Weights of a small GPT-style language model, trained from scratch on English Wikipedia.
Size: 12 layers, width 384, 6 heads of 64, MLP 1536 squared ReLU, vocabulary 32000, 45.8M parameters.
Architecture: RMSNorm before each block, rotary positions, local attention windows, shifted keys.
Training: a variant of Muon for these matrices, 681M tokens, 10387 steps.
Each number is 500 + 40 x the weight over its row's rms, rounded and kept within 0 to 999. Layers, rows and columns count from 0. Numbers have three digits each. The size before them is the row's rms in percent of the matrix's.

# layer 7 attention value, 384x384, rms 0.0721, rows 214-256, columns 64-127
101:452454484508520536520546509449495435517487590540554526456519545507511447526481524482589505419429516592483409492438510505437468568517476483407468502509545474479485401460460542513526451452490618
104:517465503465586505565521447501592560461483483574482529497484531509465498525484486510530445462493519499464503517491541507580577539518534430464483474489494495518482466503503534560498524546568527
103:518489540557455467424472507498554481515422440476457479541476539524567498481464445523477511543461472512514510548488573443489506491530511543519499494499523525447518432468536532485505559538489436
102:555491438551433500562440438453482508558442489556527496507430533435526446517480525461547497566514478506507476423488459520492537535446528531515513522470416505440514512570589503435477549497540518
098:482495499454524428400496452470537513495526567567512463591573523530486501478585527537504552466499500514499512496532496479496487571499523501422563461505483449461513506462516561590533560507492433
096:489446550429485533480486551429533525523441518454505568514565502504470546555495432455467414509453529460505499409522546465527476509418522475463503434498536468447495460541498432512517515515496504
101:518549453463440459457520535556529470546477502481500455562494403499430539573435447540488501439410490478494389537570529555499452513553515474589472465557520526531599506493496465608505536423463495
110:491549432462500504416473532521502465540518536526455519426547489505512477503526454373588417509462499536493488509416500556457547429413569463464501586504541504522431525469519475469507503493519610
096:469457491521466510534517531519475491524475462466515473505566528560553529520516498520561446450529481531479492413491504474517485543447498533461596478413521470533474479497541460451511479557486586
102:511534508547548476534432482522519531489425526569475529508471523518513493510445434441478494504525606485523548470557486442466402512466500490533433495489568496500512469497566453491505565511494515
103:469444550526546565520548526510511498417513540519518487555472514510464506498470555512493493522468513490456522511473467470468497528512556498429484495501481499537531463530483506543541499520479535
099:514499537477485452490482575497450433495482393473540501520552528507518495526474474508555487458533504482497465498535576517461559514470494503495560515441493511510465500408513484499501465461591507
099:506526505483483496524512561542486515490530551465477510513554498558536499435473478620508516492498444540454475468466491469504485435492457509528557508496479506454485436495495450440552547419447486
101:459523540502512432490472490494499410527537517450382402568480452570481519530487508484502531541493560544597531534501494415504552486493495435523492447499531458447522489509442505527505569508404531
097:489467512589550491502494530449491558544522562518502480492473517471487532456464526448534542519519428530451529545555564448551456494513505568563469532554387440445483448424526453516509527501448510
112:529480567482563516472554538579524590501473508528513473505528544515569550526502473579542461479486430521469493551421436444502530524474485474412498490462497606489511587493499472436449505484514413
096:464568451594433568502538460445458444582468483480560473529416463510514570534476519494428558514485511516466460589482439525495532513526457558469520518489455463504524491469526493514544532530536487
100:542490528510459567552508477466493530546504491568464498545555546485507502462502575547493498481510574518467499529486483510498503569507563464477555523453474468500509453464499447501527518528502549
103:480487474505512483520550519421563452565541471481591482467479497489506540492507514399441540490529493567555545467530496553503480504533567479441553536450473523461515497507495453481506456499555496
099:474456511548532571471519524474501473539546515513545408480417434484475551422476532433380503473532559546429500537546503434443536482524491399433542486511529430531528509479517464501457504465564542
099:424497507545463505427553556480510555427479439475438518380543484487458520449526548529540491507483550491519496466490469530432476564581496514502629487509537526483515565524438473499516500481434530
110:476425508464582502462515518468501426534570406491485498494518481423491502519466493448489498451538482509541419464478542527463448503434486435489473545495478482441535475461506507490478464490554417
096:478491466509515511467456508492448475466571520563496472532508480499493500508479524486478523530453469508418524440504463567475438492484494480511499498535539536395483502489496536528548407456429478
100:491495517513444474440503497482470477537426459567483472514448467483491574508525488521398531469567570490483421504517485492498446502523564530479431474492546495519517581529506461478537443475516522
103:550432489450412497483509450439454389449562492490484541416517444487489459433482511429557490520525515495508447454564512526474476498453458463499525488474564509500472522527557414492475430542458556
100:491400497578497431559520520481500481530458551486464574454572590505431483490469502486548532540452471517489435458460448558557476536544508484462504487495500525560542526492554407450489468509475546
098:530530522455607587524480480546421526516445569487550484470508502442562521466454523516494514452554468450448543507484577414462520474534495551567444504468479461554513457495464506486422586418587498
105:545421454465400487457531449511549524483558527517456509474477479576501469501489484485516508453593455440452516472555576502524461576507557464488521448546474462465520585494519529461479475555525462
097:564526562557502448472533448497486493543495457506600514503444530515466548485521473515519482551452532436540516515489513487485535476500517478435507481552481455488517442485518463471463557527485565
099:538491547552529615495502478467453523470519554472559525529492573498468533486510528411463475535453515424554548527492521528533439527463480361503455513524550533471475558519485491526425505490473454
107:477463533492484545441481475510504487521477492578517520491494505504503456545510487526476465564528483462491472488529540499516540526532457485510488512396519495586529448501465574493524554455528519
102:537574494506496512606461438560567502458591498450452490458477513518514483549488519506482462489534485559487499412538500496527449539512495546468470548523440538500528490498499560527519499490488561
103:480483584550588550462501491481518566528501533416465562495520531555478475480495402472481515547488504542553508525477469470524489513514531514512476512426470431460440517449473515515508568556465482
106:537509485470527538599579469534544587523454511451516501505451412462440486401493554512482545439455460568435470508597481484477473522466507529538474514519532440520506538552409532518456585519441603
102:527439448427515464507509484537481529483480516444491484517535444483403495462525480504543471445532528466517433508481523538436465519538404481518508533494464456523454450513460561473496518566504481
100:474516417475448442453488494578488465455484452473553411548520481556543465479548425505504479490563513474500433489542532504481490484468484532568527465485574472435458510528553500458572415487540474
101:447511545484551526498555509492519492454472590463496510548469458515495463578490554494489485473505529469499515481399528468475433490557509451504454471548536552476420513527473526436536542507535498
098:523524469565454567545505491559473488552624528511504429493497421447497561507480408633500498468522513487515460545483535546471489528486487478571482502535526488494585507500524534479510459502507470
093:471491546444496549535516506517488494474418503517462481534520429533536506451535472533481522561510462462498457517531493561513522530503524504501494510535451493557470553450512495540458528460537575
098:448505464475512492434532551500528519396491477545539510465506550501439479565535461448556535488489609521530480465523491528470442511527542494512498499521495527572537468544581467433507508489532526
103:486482571512443441484531563468505485485547520547486516495512472517543536475527524582439442512441455468527510512521470504486519580449449523454444499493521449528476516456484510504584441582531460
097:591436552451464455462496448558527459560449544562465490479449416521455519470460468505506516511468510457507490522526490509463521420424483566503495469579554527569465507593463468507627422561429521
105:493502448488418494470525609466488479523509490548493517520528492530572507499470478540515478461511519554532486527441505464615447439537452570518452490463434492515508465535485486481456518510484502
# layer 7 attention output (transposed), 384x384, rms 0.0678, rows 214-256, columns 64-127
100:428505496471493547506550512460553446529502603537587530483524535491494446530471504429563566435453524586507427561460531507478475516499432479466499475491527501467452451508491542487502521475483604
100:484446509487561457546501423515566519498499491577490534479440464462491498522480443530527468483503500459484485575485542497491490494531534435470436508558488502519524486508524489570487521534550517
099:556443507603446476464467487514512462549463473518460496536454470472534452518474467479567506544414498494531554559505575528496462478497433533463453488503481549479446423507525521457540549525471454
100:506460425542445484519440450440492529530416468539532461514494515470431461487493499510525456575501465495446442463491475514453559568450529514463517486450463524518511498568534513431561576459547480
101:452507515499509468413504466523538505504550563524494448548542494521481535426567568576506529486523456487461487527532467521555472546479512496433515507554448491467490510517459514594537536524527492
098:484505559419489447487437582519531543498491494454514559491583522450525552487492463439505517559499525462481509489521530450458449518449487462474557394501499473468458478521470480451515467502557492
098:493469465501439484461473528546547477541507503484513434526505410488479557566439436553399497440467441472502432526540552544490422521510528481560500460555461514489563502460512497526456517500497487
103:482544463493545495461465594509527509572483504501508464442513473416476537449563453391518503513515487544512532467426503529452534419446547508530471596499557516476488532538578438478485470500493584
102:455511438510475534573508474507479485547445438492487513543530518581549501512521493511538418487483455554494516458417514505515453517465462535476529533477548523541508493425508487485491497519492541
100:528500503513526474485434488512563487476417542520496479460466476548474522469494502467470517486480531521526578486559521487533445519466439512580457501449573512515458493525538474457475550510490532
106:505420529506509544472543496513484517431510525528506487565475532511437537483537555487470478500476504506489472477499466498499529546518528475463513468468537486547517481577541513494505455491511555
105:531476490540489503495494529462470455505476434510475510485505500553504420487465442467549484408506469477522535477524569529501530545423503478473531546494522527479495523383494510507517502447547480
096:475509497486507496504469534543444536485522559457471519461580513565515481541526447514483542506466464553480533499527483572505507396451503532473557551489497523480559436473493485500603584432432500
099:500512543487522480479489503444496454488565518440443410542506505532453495490500544475402520501444593496541530546493442408485543481516529435526503491497508461438519460535438577528537565534421519
103:479498542571508519537439520477498548524451545554531472505470575436499561442498536466536496534541460504497484516549502431541476480566495520506452503561390447430434456493497502455491528549489468
105:559455539537570495506539548528503538448508503515484429544539540491548591489509447554557471466486431491468522552436454470549547516467487515458463499453476518491525544559499497445439481463548413
098:420602465548495576490513499472493510492459516513504494451372431551543498504455513501459527473464432533466422567493438503518514465471445555474536596504482508516509548465565471540539511525563519
097:566542502486454559535484510495479525546531455572541460567579557493467480403486588508483496501513536465466481567539465490538468575601577543500593479490487477485492503469484446506532548478539518
100:466509486478501516491544480434513435565502493490597467519441530499505536538449489482436488478474572594522548538523490561480451502529503458457518493469541522461574457520531489524495455481563505
097:490469532502523594509528479477474440522568470552556427468400433532471508452441487450462487454542489568469465505554470530460520426524504451481518498459529489592496462450534457514485513408551528
097:404501509524456526442548514479492540435518422509514518401542500500442534478486551517489490475489539530519482494470468466446434620602491527571558444501528514486504545468506496515517504528460541
104:523469433481567516474550561504561438536566374496471517496556456451486587512465491429437540459495516537484509525489580497503478529490495426566525530490473484454503463484484520486457446439515432
093:529505436501477522389467515546503492461510556577514426528495547509512445496472540533535488503422461499473502475483491463507469446471501463524477487552541508394544479477494476562531418443430462
097:511469535510477467400529512537471517525450508530503461468411463445483549473552471495459479511553634439482425482539495459508489517526524517474427538498521515531504598512496500484532498436537567
107:512453537462458464534414496532471485456573497451491489510487445497569571452529535442494469499528559516519442470591488532473507495492446480500543502426536498472499502552545454460457390532535550
094:462435542496541436583486489468492530519510560490480478500603528439415505490499522467511555528479523469491441412526485514554521549533492491502531481462485533545499516537525402462536496529524570
101:566479539492600549559505499555483544482442521448522458535522480478538544439457561525531514486563498468461540492512512410544506505546482509544493490402491480529504433544504529469430518472584491
098:503509485459443501462537414500543515511502538537513457396464457536525482493488510509509509468541515467434533413564592552490478581512509440547495466533450484541554567504501519476523496551506508
100:588572500557500478442567433506528518476489518508559545518442548526544469495517487521525497516383526490598470501530489500509529484483584420440479569509529493517527445428475493501486608507484530
091:488507531541477626473471447485473473442444555468590501526455562486456577442423417382506449545429545395570495518504528508540474497478435435493441469471505516519518548553481514475416464474468522
103:469483562472513573460465495490513553545474494598519503472487512472564423515539455544461475553521470446513455472558564515505524537530473521521480501346464524570577430531428585516485533494506510
096:526574493510515441545394472551504494472573467436490456523482520450521512547449525525434424516460492523447508439531532441494488550534502501533435527494437494503525486450523532510536438442490562
101:427510557515562544436548484526486573512504530435401538520534513512470513482583451548479510541485533514543460543500450489540485416540502488484537514424465524415462529481450524497472550507518485
099:512552491450483487565566451564562536577473513465523494556459445492420421429464507490475558446492487549461485492554469481482453510537487517528545513486513417473485544524414513513484556534443597
098:501451435394458493492548469513449537502508528473520494471560452526403447509511459525511479460497530495472425535523553540472472497507404474527475511514459502559429493536484524505440498506514450
107:478519526488445453504436513541442478482494426507522502513460527493512565457572510507418540503575508439493453514538547470531530501505484570513550516544545496414475513560540539449564376531586476
104:450535533464554477512559539468522492480502608469498509486508448511475475570498497527503430435495550478499505513386553481478467488521493472535436469473512527483460528544412488511568521536492482
097:559527506560433516537499540520503438589545520496604442538554488459436544524485441625497495514510522510533503524444545522516493510498473462577515553519489509517574523474503530419548454496520460
095:430517570528483496517521496535538523458452517451471465494503414543528550479603490467498578534552491465536448513506511562493490493517498481469528551559429524494499515491487513521456473492543513
097:396459467525520488476478516492505536450508479534509530461484503527440482506513462492563511483520583525483532482534489523494461502478544507531544534513481505586494510488595502433515494514547506
098:500498551462509481479518566491505445505512564561479509455485502507526510436534483541409468536494444513495497590505443494458467554426493562470438504476477448468510498426473534477520448560551442
103:583408506445477479482510498481556404543443521519453532464484458526466498467466503487451476532462493492491500484486509481466497446429490512497510513600539478569494468469421465515671467542474481
112:498493465498491563491471570429530501506519501504481556538501460520490487534491431545481552430549520535517571544498461479481452423561417517501443485465514511525466389478492511462460478544485499
# layer 7 attention query, 384x384, rms 0.0431, rows 256-319, columns 64-127
119:514530425508533495532511536526511500495527519467508469505503480514486428481525463479506489544530581458447571479452483487457495534447477509529519490532455571620497523597502524517485462552452504
088:537533415540470486507501577562536553529486548438516471449518525487565470425501525412471542552494485505521567460452476466416532581464595523495451519575471507466487476576538567533496503562499562
085:505495521442462505510484489472517528495505493485467480468532533491484614478482514473461494520506503499426442450566484521632485424485465489441476543534520480470467457457423447496545560488521492
101:513554442545509472533491437525498522540541456492533479456476520443464494514429487532496558535489534502490556469459520530466523534494538480490541493538474550606532473469529507527453548536522519
093:543496549469457529521501500428511470466501480542512521510508561502475555508488485502446482516494517458498473512567552471602470464448499566580504552531451388538462473486562470452534489544562489
110:527554415496460482539482534509516549481491530511486442540518549429595511483549503495547539531458537566516513493515461478450392521512450503489504473498502517545541524553493562520499540541499468
100:512480460499480454462481471470509484492497549472483497421550551454532527470492518608584560494488516491474530466535472500479472496439433517568509495495502556508451493441515510584485536430445535
094:520533498466501524528463414525490453534546525448441488469476491512449404471537423550607512526556454541519514473465550464471539560489451416490574495494476493491547565588493547479455468428452501
096:464514509419494531496535524467473520437494530508536504507504453485488479383489514545481492479471453403545487479523599582526570502425519489474525541515614440398509533588520462437561492532466432
104:481483446550466510507433474426435521488462502500469512540493529391458494441537497592523460613507550541495577484544454449496525527546469505464509524486545492410599553452472554496477454487452515
105:484466562508522480521490478535531503527451505505453498589540555523489577484469498512430557481546550495573486541468432585542491502492523452473451410460425454468584586515498507439473501523519527
097:516530560513491513501495469492549504545486563447597449511585540491461429444513484511488502474506516504544487494488499539550568453490472468551430467482575445497516466530483506511564501537544526
105:469492520448477473497507534452592516562546521462437549491514440489502488509489545554563521541540482517503554453504456464473536457503574506511480470549482563582546508483487543501544467492508427
108:547624437505476531486485442505526478478506493512547529442473451495463492481482521508528544435486548490494547402508471567589562487476461544525544442513482510551486564439524499469429494496516412
104:498591525462505477475498522470458559490506493511568522472472437456461464505401460499466472536517448534473505449531489474499574483482480525561536527557508477526453456492495515539564496515488487
105:464562520468514467499511545492526488495522487499553474567560545523554482463587523558469525518497514525494480515527482500480461542544550433525410471499431522524504433542489519559456563434515638
112:527575517417393505493563521438526551416427504492505547517483506497505529482547425539476538543432440462487490491567512448501527514505580458519471541487459461478525453477457471437543519467499483
102:544457481506492512515469541536547500525522470532452606537496532462468472490543523519485511503507467510508489576465489571499521442526469397532488517507487552511491446508476577546452541495494546
110:548457513565474507580468497491469521498527511483465499407508523452548490516473544491498462469465511501506535492416511466452534435514440483497503531521514471514502528505496512484555488494518444
114:417444487493571491544445527434462435505547550489511491463486529536564539472512463511574462479521506501459570520468456467534512512485423480504507450564562504507525501512455528498467515561486485
108:483488478454530520551433530522456486499464540424555483448478519520558544529512482494516466411498486576474489507553472450435536489491500456581461490527484487491578494536483541565491514434505503
107:510441567450449416471459527467571509513488474526496491539457459500578508511521525545528511475522514492532551510493430467463463533506586518539507451589435534464468548494515528516557530461496450
111:547508504547466446537488524524549486528527520534495546447512501548514475498553520462491463484504473517496529466516489569487455505464499530484438489502433507495473477457584457553558583486458472
109:508488519535488432472574537448506491576502497525559475518489529528469477506582536454498504535455459490501520482466516525487408541497560506500546517540509492441501576433489491453458496521512431
114:549492469565438488543518451547510459530504421470477563517487471537507462465467524464535449587556437449512553507516501501498519524472426516533449509448489551520500507586481481472505551462484466
108:598443455490465494570578506465453501531504477516598519499526501476573554504509552477489473532454488524496460478456539405524476442536504566465516531521482484458475536439493513537588419483504460
119:552454513492516552428596493484516449479495535551550519491552521572537536492613555551479467536539503436519506521440487468485462509513570587516512448492422519464465517489515452495446468532532562
115:528465574492644603485510474493488497476508500521501462528538532487547488499464528405508439557465509479531509497552490515558558397611520522445487469483434465523531534453523482582566490463563488
118:514463481498522460511507498515522461471454538536489427521551482502494545554465504508461378483511512423530495493499509533475521455513473533459446511470489477571430511538482483540504502543466558
114:464500514475526489490454485581479528491539480524536493428557514429484556455467451539467528486441520522500516523471444540515478496524501532541456429458540479524446496544497554532538502553464517
115:498527460530499455543395490473466469547477587520502512551526461583526491475423457510457508494441521494545464465487583559503483399533468464523467500456510560478580448487501453494532503524453463
121:522522502511425418497482501471502491529564538475474484479538503413521484587518489548489461462492574462483535513472470495540453513465520514494501562433489572526507579519525481514531542451442488
113:531500421455603518461575564587514517481547475467446522458460530467567529468548461512510505475533501466476471505528518535505521491494479471555485522483427539460524538395560587533546510469482477
109:488522450558460474478572452574501503531537538546486511528531563470570507572485479513443527532510504529481478369522468454539509516499501505470559572514509506473508495467461524504468561442508517
111:503478570465545499575554500515437405544532496512435523503590477491548518496476475385471513560531459518515538535506488436543473498566496575446522511487479496548435486498461472466510477461512469
112:493427479448538456475514449540576483427435481477512528481498475482468484544510492493561563480482480478476578483510468469485511466488498457499523502500413526463609467505508501513456459491488531
112:437476515497505585538457532525546506534481489545474568492480517576472502484499498544432455551485444497517575532478500555439473450474485552547500452559492523482476546498470486466514501481558484
111:470443507449510539493500524502468587501488475431437543566435560529443484463589469472592492551515537518513532451576495557490512428509533561473530493483451483485520479481497462477573432498577539
114:496469497508512478437485440455549476440541494452541543514480464512445426474478485461501502571532522462523456545515455584410440571445499570466519505447522464489523495476477523520571533524599505
110:504554503467528498481501506551427462478495523514514562451487491496497518452506495488480590474589510553501446515491484519441502473510499530534487513416575486511453477500506493478418518450483521
114:520506486512504497523490528576488542453579523469493555507457522475481546408502532498455519528499396497489507477544521503480468566563551564437531467499470536555424482426477543466492561445548489
113:431538481511442448472514440551480587555496472483517444475493494498481524521498519504447547491473455472527524489502548567481517370487512437453512450474566500456530500503547459457537491516522486
113:464507548553537408523555466540416500525522504534527497497431510484523402509438504500520506634464499497472557548572512535533520522477606542524502467416526494488513532518465515585473526553557479
114:538508491480447441473523484423587570511498553524534463509590567485485488515538474459479371497474518533481496435544569589374519537526545500546465491468525496474493443471509520468512535418503478
118:511522448522519483561489476496442461512472528524525566505444465459479522528539517462559478502562455511558468505510499500497537525510463492461474524495526514494541520464552446454469449488490466
116:525464504450445528451525510538555540516492546554506572454491458520489560510557510473497492470519523444482589543534442545463499487487583533464473468452425430492524403458446550498527476445480511
112:458475494476463552524463558520541486540547524459471541455490478480530561518505496494495483518577494513538544549542488520525502474530476467467530568487503539488516491511497525416442473569510512
113:536510521479572491561557511543529421492547468520449525566504480457482458506515515444523615585538523461561501542491534556454451510528429493455571513518599488483527409482435538492426449473512524
113:490419503515505534487476528491503474453557422440528449542524414507530519543582509474486497505509506494542561451550580394454516512456489547517387493537502467466480476531521530509510567573573535
120:464486479546483604426508528505509503548481576461511442457484538551425539464503470536456543441494447571450527492513495491573497476495538433472469528512510481463532561489532464543496530494477500
114:524515435500504447450457462521459486536472490455491514483454498488508508533448521566474503520416529542479450551514526536524461527437544531557539537426449438493523504451452542540524560483481547
108:540494509530476473474523481517517511471523501515523531458490484485467475486574432531487517520476544517451473513498434493465445452490440487472430535468506469444427496427470459534460461431565448
113:513502461500528510531533513563572489470484532531510514499448414451490547536522509443435470501453508541532538509470513537521546491499525473517519443548555460448518533441486459490573464448511516
110:480498524521533520464481545536535474464409538563536503465497458550505459505571573496498495469457515507514530536505486493516451537508503452559464512523480507505510477570521540496485488526484498
117:420480467509546566525570506474567509513485433461556416481579492510512522455498437523536557500480474449508509555470487463471579524470552489546519449497543561522544475495505473552455505519521457
115:434500523460422501545480563487515506498548517560467553469496493419467496532572534443437480528509499497489515515493477439483447416482457489488496561479521432434456511509572528542509472525497565
116:528500437459570413546456483504488468537527506489538554465467515540442435538457484492536491474482576472564468528472511517465483567560521525475533457425530501465453573485580499526539495450483522
115:483474500573529543514453473533482471521517495503518467447515540498514484472543501475434589520525501521431547505464449472464458485493485460461432566430497495467574477493527449464560489523474545
115:483477486508436531474475513542490513585449467582534510478489450506463467496527467421517512487523541583551500433440540470464499601521552459473471464472532510520547493443553514495480536495456402
106:468475452457538553452564529520464473479479498495496487505488548510500532468521481487520571430439562541519498491403454477527486517553471537416550458546506518561550516505579493467496512433506534
115:585504495551479456439553481442547509475476471532493467452497533470537533491532576522519495484476500501567423562517522451466460504479484470452529523472471476454525495523511550490438438498504534
117:464471502536499397495491474561477506418472441471554505535528530540445530519409500477463471534519458509489527507581436491499517508562489510534464489480487499556500476536452468484516472550525590
115:498498435530425430532449538547478477511469511458433556523584534473436439512560463434541438428486477500539507434582436462522406459476496465421554468544467520580540555469504562494422492488436527
113:536463554501525495515458435541492478510518524507429495518458524521530539556507478518520478494536432504564556491564476445521459491549504528509522598481452557500486530528507488480476494451500504
# layer 7 attention key, 384x384, rms 0.0434, rows 256-319, columns 64-127
084:515488585521469476510512498414409557496533520563456464491507541502493464520495478530517525481436537498510467408505574466398503508521513473516566480537484472424519565502542461556540520451507471
109:515500483464526542494466517512505536451505489448459452473523492525483478480521559514492447482499498457524558538535512580415491488466496507527508499556491567597487514557528480507537465496490498
095:569526540494512513472464473494464477462531496583442535484472444513500504505472532547486469473469541433506501489487461562571482543493479522464493521461495463525511491534472531504480476506517463
100:480441544525527519483487436545461553497571478540519510512526533477502478537546476462447563527487531519534500487447442524480529484499555521541507444523538503420482487507592442572477549485540476
102:492529499544535547509481454598561540512501492500430485534480510497547517469440442531518546545432530518510606534421482507442526566500491542493529496478445476470484458418474528461495474479453469
111:481521457449501528569442465525514555467538549552513496522482533459489484468523522556522486575512467547445537537483544526397593512535495512529449488570545466540535468546570483578494532446505426
105:438475510526481553502450504590477563514489490539426525478452476543557507542493436552487545561422515497514487412491466481399514556491446519479535511525526513490468507466569607547487544495494494
099:470490497488529437547468561508493555486518569547476553430467542479483463488429519507406525523459443500543513500515530494449491469505445471524549523462543504452555428448503433514535457480493579
106:522483513482553526513536525536503481452431494578430461445496446541465537603493516548489486436514498347450487446503530570503511544519511521437428503510500453475489508563496434533414474505543473
105:476529461539413528473464423515472435507441528517563452489457469530417482492543514490543487439441512487497481533555522583504486500557478509466524468520542508473473518457495463566416511571531509
107:540519487488477542505477458453556450453525563481584576569489506496454497542530465492394514454460525517520495591446550476471506524501545478480563526469474423446507435486490528505532530498505507
114:468502463487498512494423428511527576435458461479566460465473521462614541498450504500457488512514489488485498525479432515504579562471576525523505525550445498454521515532549550525451541567465478
115:506463493489531483499554425503464488522579478555462554547595465519439562511498521489570574521492455537462526536463526414480534512529473425385441558537515508491550535573512471549527493540473441
120:464526508491555447522447530459514457565490571450438446530550460580405549451468532493501507465487542468453467475503480499531481489491515481513571456566471531506460529518469461437450511523553520
109:469508549500466572419547571494507455435507509496553452573519485486522483476504510447456565515480532546534427454509533497489452447451521491497519524477460468535500498472437425509489509466547549
114:544530539521520459492428522489520468577430451542509531507501466533457578476454545478485507441521517487567431501474555432552455534536437499537485405505528482542478537441441572516508444541507524
115:410528443502520609577565487468527581524438512493426500484488464548526508470479483482491533466441484454418505489451463528548456510425511582499483506533481489520500474483461528442544540549525502
108:506463500475524577507473479525548543534483504506479473565471457488518457496483559481546568492451460500471455537446516511492472503551499525443532548475486579556497575488536467451476495501564493
107:521498492551508516427440449497536505491498502559472510530509503436514510528444540535449503515499479507513481572543462507513572493566467488476411533520428504485518523508510460504409466456497438
122:517568522524531552451488502515458492507500525450543485495495543491462517491557492552465555493492476455507484525492517472494548507498528484487465517595506542466419546506553574529504446493405498
104:494495518509499464493530467567526442477474473446537507472458547512475540429434504472488422434469569496507467484558517482478518489426435459534510510471575550492594525506504523520415518461554428
121:491524490525468526492445493458464492503534462541581570526522528510476559474457479494487514412500546463532487530531492500443487453426491528534563512467504544434426548529491508451557485483527493
118:515557431554453441510452439521499467519564531492523558470485490434521534485544507536450485510562470499483476463543495500523424467435480513512427527436466494498503482433460560561523491563496535
112:560509475509557472526517491492459474552479532524468446468456521479521537494543482487503526488504508487533488517522488513435456475509461482433473484600502536601488527424542538526481531459464558
123:507492510517498520463514448500479497532564476465538537431522451554502492512420497520552558523508484542507560558478524464529476565521568515503449443557460601493544619467527447459563556454495557
111:482577501499446464531491507540433567507507475490537438512485541500471537516535535509508599451471422569597501518494488551534451425561475440445494480525494504506454457575484499475573504497465510
121:485478470457493566527541493549518569464468473496543468443439497519492560554525572571540551446487533500529522546521578489453561467539539491523517557419540591518514538531592496472452481523547466
115:453498465512504547520583463465492490564562533504497505502564513500528445522472532463517460467498601494495435464481462515583559529532516509560492493455477454548493442564430500495572503505449488
114:517428497517508526440457521483486497473488464513530578485536526472564535546426467584505509502567489533462502521487451430548474510507559425486437502501505474503541485581509457543531517564497466
112:532527502494638541481483503531559443494474418474439469480511494511507546526425537506474506499493496509421502545492483545506400521512518530509460533472509452541447411482462544510561514526471489
117:491540497508490472498489443482550490508460493574429499543564473441487439524498489515436449522535521532470526525513520475458523471516496437535558470451486504439615540498551540472548530567421478
117:531532527481554545536577533491461587490534491468527432526458520475608503479474505522502562457500492533463510528490557481530490563509597557489488432516544465524532442543562589487507485514470510
118:484439481514585483413543544456491477460442497450553487462559470514479503467509476448464504474464491525526497492594526465559543431495544476502561504539533536516471544428549510496460488441516456
114:487518462557444505534502517461482498540498457528508490504517468529582574455535566450449464515444526433519476458514431450531471585481562502579468500492478483411577497453482487487426396488530524
118:548564486574414494581502538429460489513571502482538489480498441507512503511493490531506516498439489522527506571486439526454535522507505540559503600433501553496470481481453492501498519541497477
108:459501443485486499493505521525553455528504549548438530450426471598487401547491540472461452482430501550530492487527510555475571455475562509517499487509559535494508383486422455532495478478503522
113:514530531478536467505437466463612549453489556503508485528511483463528568524493584513506512515529526499536489495476507473483549459475412524483514468551484525536485536515529450464496463514473519
115:502530525470554496427505501540535565464463419504468462479571491518504534402525432504506510484514572541463464470492549497481522494451475543534553398452459531481512495497517463414556492490557506
119:523463572461522538482503536506500425464534545552517486505506489511559511424500510556474468531499491445470478488535503472475496474523479515494437558501462538548480527486496504523538528472450499
110:468489489446437528404465479554465437455536473435458478519549508496540523465538510529461544481527504489478460510492500521496578476433425511489576505528451521463493444539443578485519482450438515
118:500476524506561437535491515522547500496545561478489530514495482504456538439540579492519540553520472520526544548544536570559455442518507481531503439480522616492518505482398529445505530496521505
114:481500521482509446550595498533479452426533581480449496450445496530561473507448525484427489473539547511516513481506487482381513485514525467522473470481508487464506522558568465561455507503520526
115:532507470459456475523475492504445512499449507482516535495509437489541524531511563480485481508516549541444534563560549512597436510553561455488514522460516466473549494531380521489500520464476594
118:484484503493511480512483507543453530491432468584525445466487532409534490448549466570558457495424502502469509498490595510448515514468541494490438458557479409479558413511578494463434507469521535
119:451507505517457501483442428462520509545427502498487519497554476486526532511480586493516529522530505511488472488421499518491538529533497494494487532550456476481493557551527488545455497544427457
118:514490486447543620486420485509552612489534487441477507468464489504486468514542527484433451518587438605484587503533478538557501456507505517497508498494528524538555539508468498507531480540540554
113:496535484503556521512429501491507500523473448484451483431554443615479480505556499516481463563498505500518444464554455511513448437489533512475575504489501437493579527537486478487510551514459473
117:483499533487439560444483503495559575487526526501525449542475524531544463464481435465414548512500439559500507499441450559506429568439456580488494522510531488517486451450460467458509488457478500
111:463512511497469466506548474428483534429602527460488477473406573476470536511524471549476542555467570479539499500523408466521540537479458485506486504438527529482526522523448495430439544498547531
116:535528493552495463482497603430557451549472499496509449491399495481488502480508474423514431469543445546467444417456490567510545522458529484432566535501470476471438492588475551455478511484423500
113:539488498413524521495493505488488555490535499551483587491534520495475527496459542517497429503482495475465511501443501424425459548515487573438516539499489471450537454452484526519565487507522454
113:507497498419437436457497509499526466479531507543501540530464444509463533526510465517512506534468507504456414471529478445468488553526528584507572524464499468500543523497473503510488499408557467
118:549511477477476551543539400478528492513482497517519483442521454445470465530496487442516538524430442492559494466543528477473497506496480510547448500479460448552394451492488397436586527504544491
110:563510488476442446517483494581485423456479493510442507491477517524442501431528516496523567544486419453569506534465447511543533416553490501493554513492449526536436523490547515514474569467539476
113:488463516545530476575480510512515501471490554520441577513484540507557554537511445478478457516362526571548441404536475465487488467491585469514488496471499500482504488477511429535530512514556451
114:532547496467484525551465515520483477500482500508475396550432497410614433553512522473506470536468537490536511509394492512522493523523523566436545495516474475425526492468473529554488508459533520
117:439489452529415488394446495502528510544493495488515555476501510552541508526424499557520522433401559464476582478495466490412533471534516422507578507451504594523440486505528534537483495459536575
112:484478512472506479530592482455532535527527557519533489475535536490492485514564476464483552477395487543565482430518507551472531489571529467490529535549447421483472492399456549427510504513464562
113:468491525575432559534510541477540527473527531531559512583551481498466557476497403490466547500545571480539520478467557456565463493479446449509466492527406565489488475502471542505527478540521518
106:448544435533470494439513431518513459560552545474501430535536533484470571499489560459532557494514573523447479482486501553487506500519533461481520572481525523496505512491509469551498438544477449
113:524410460436476517452445496505484507523500536503465482486544536507441504547515495471543566514511484513512524506434527552478506438520437484573478518481519407489518504514514521468527461545496411
112:446488532452547563558458467478488441472497513461515463460499539534457523575562444524503536507488444461522476438530550473490544456506459427450511521464433507514569507506517498472563620521470496
112:455567486527507473458521431501521512433454510493507494565504505488463477455559486530551428469529478552444508457469483519506563514466446536431507543509516598575510499565514477488526421452512541
114:461585464498493512513566504514505500556468492482468551564525558499562551519513515489487496519528542496552539519509510546544518469549455601539506525530513516528472506452521484569490556485503522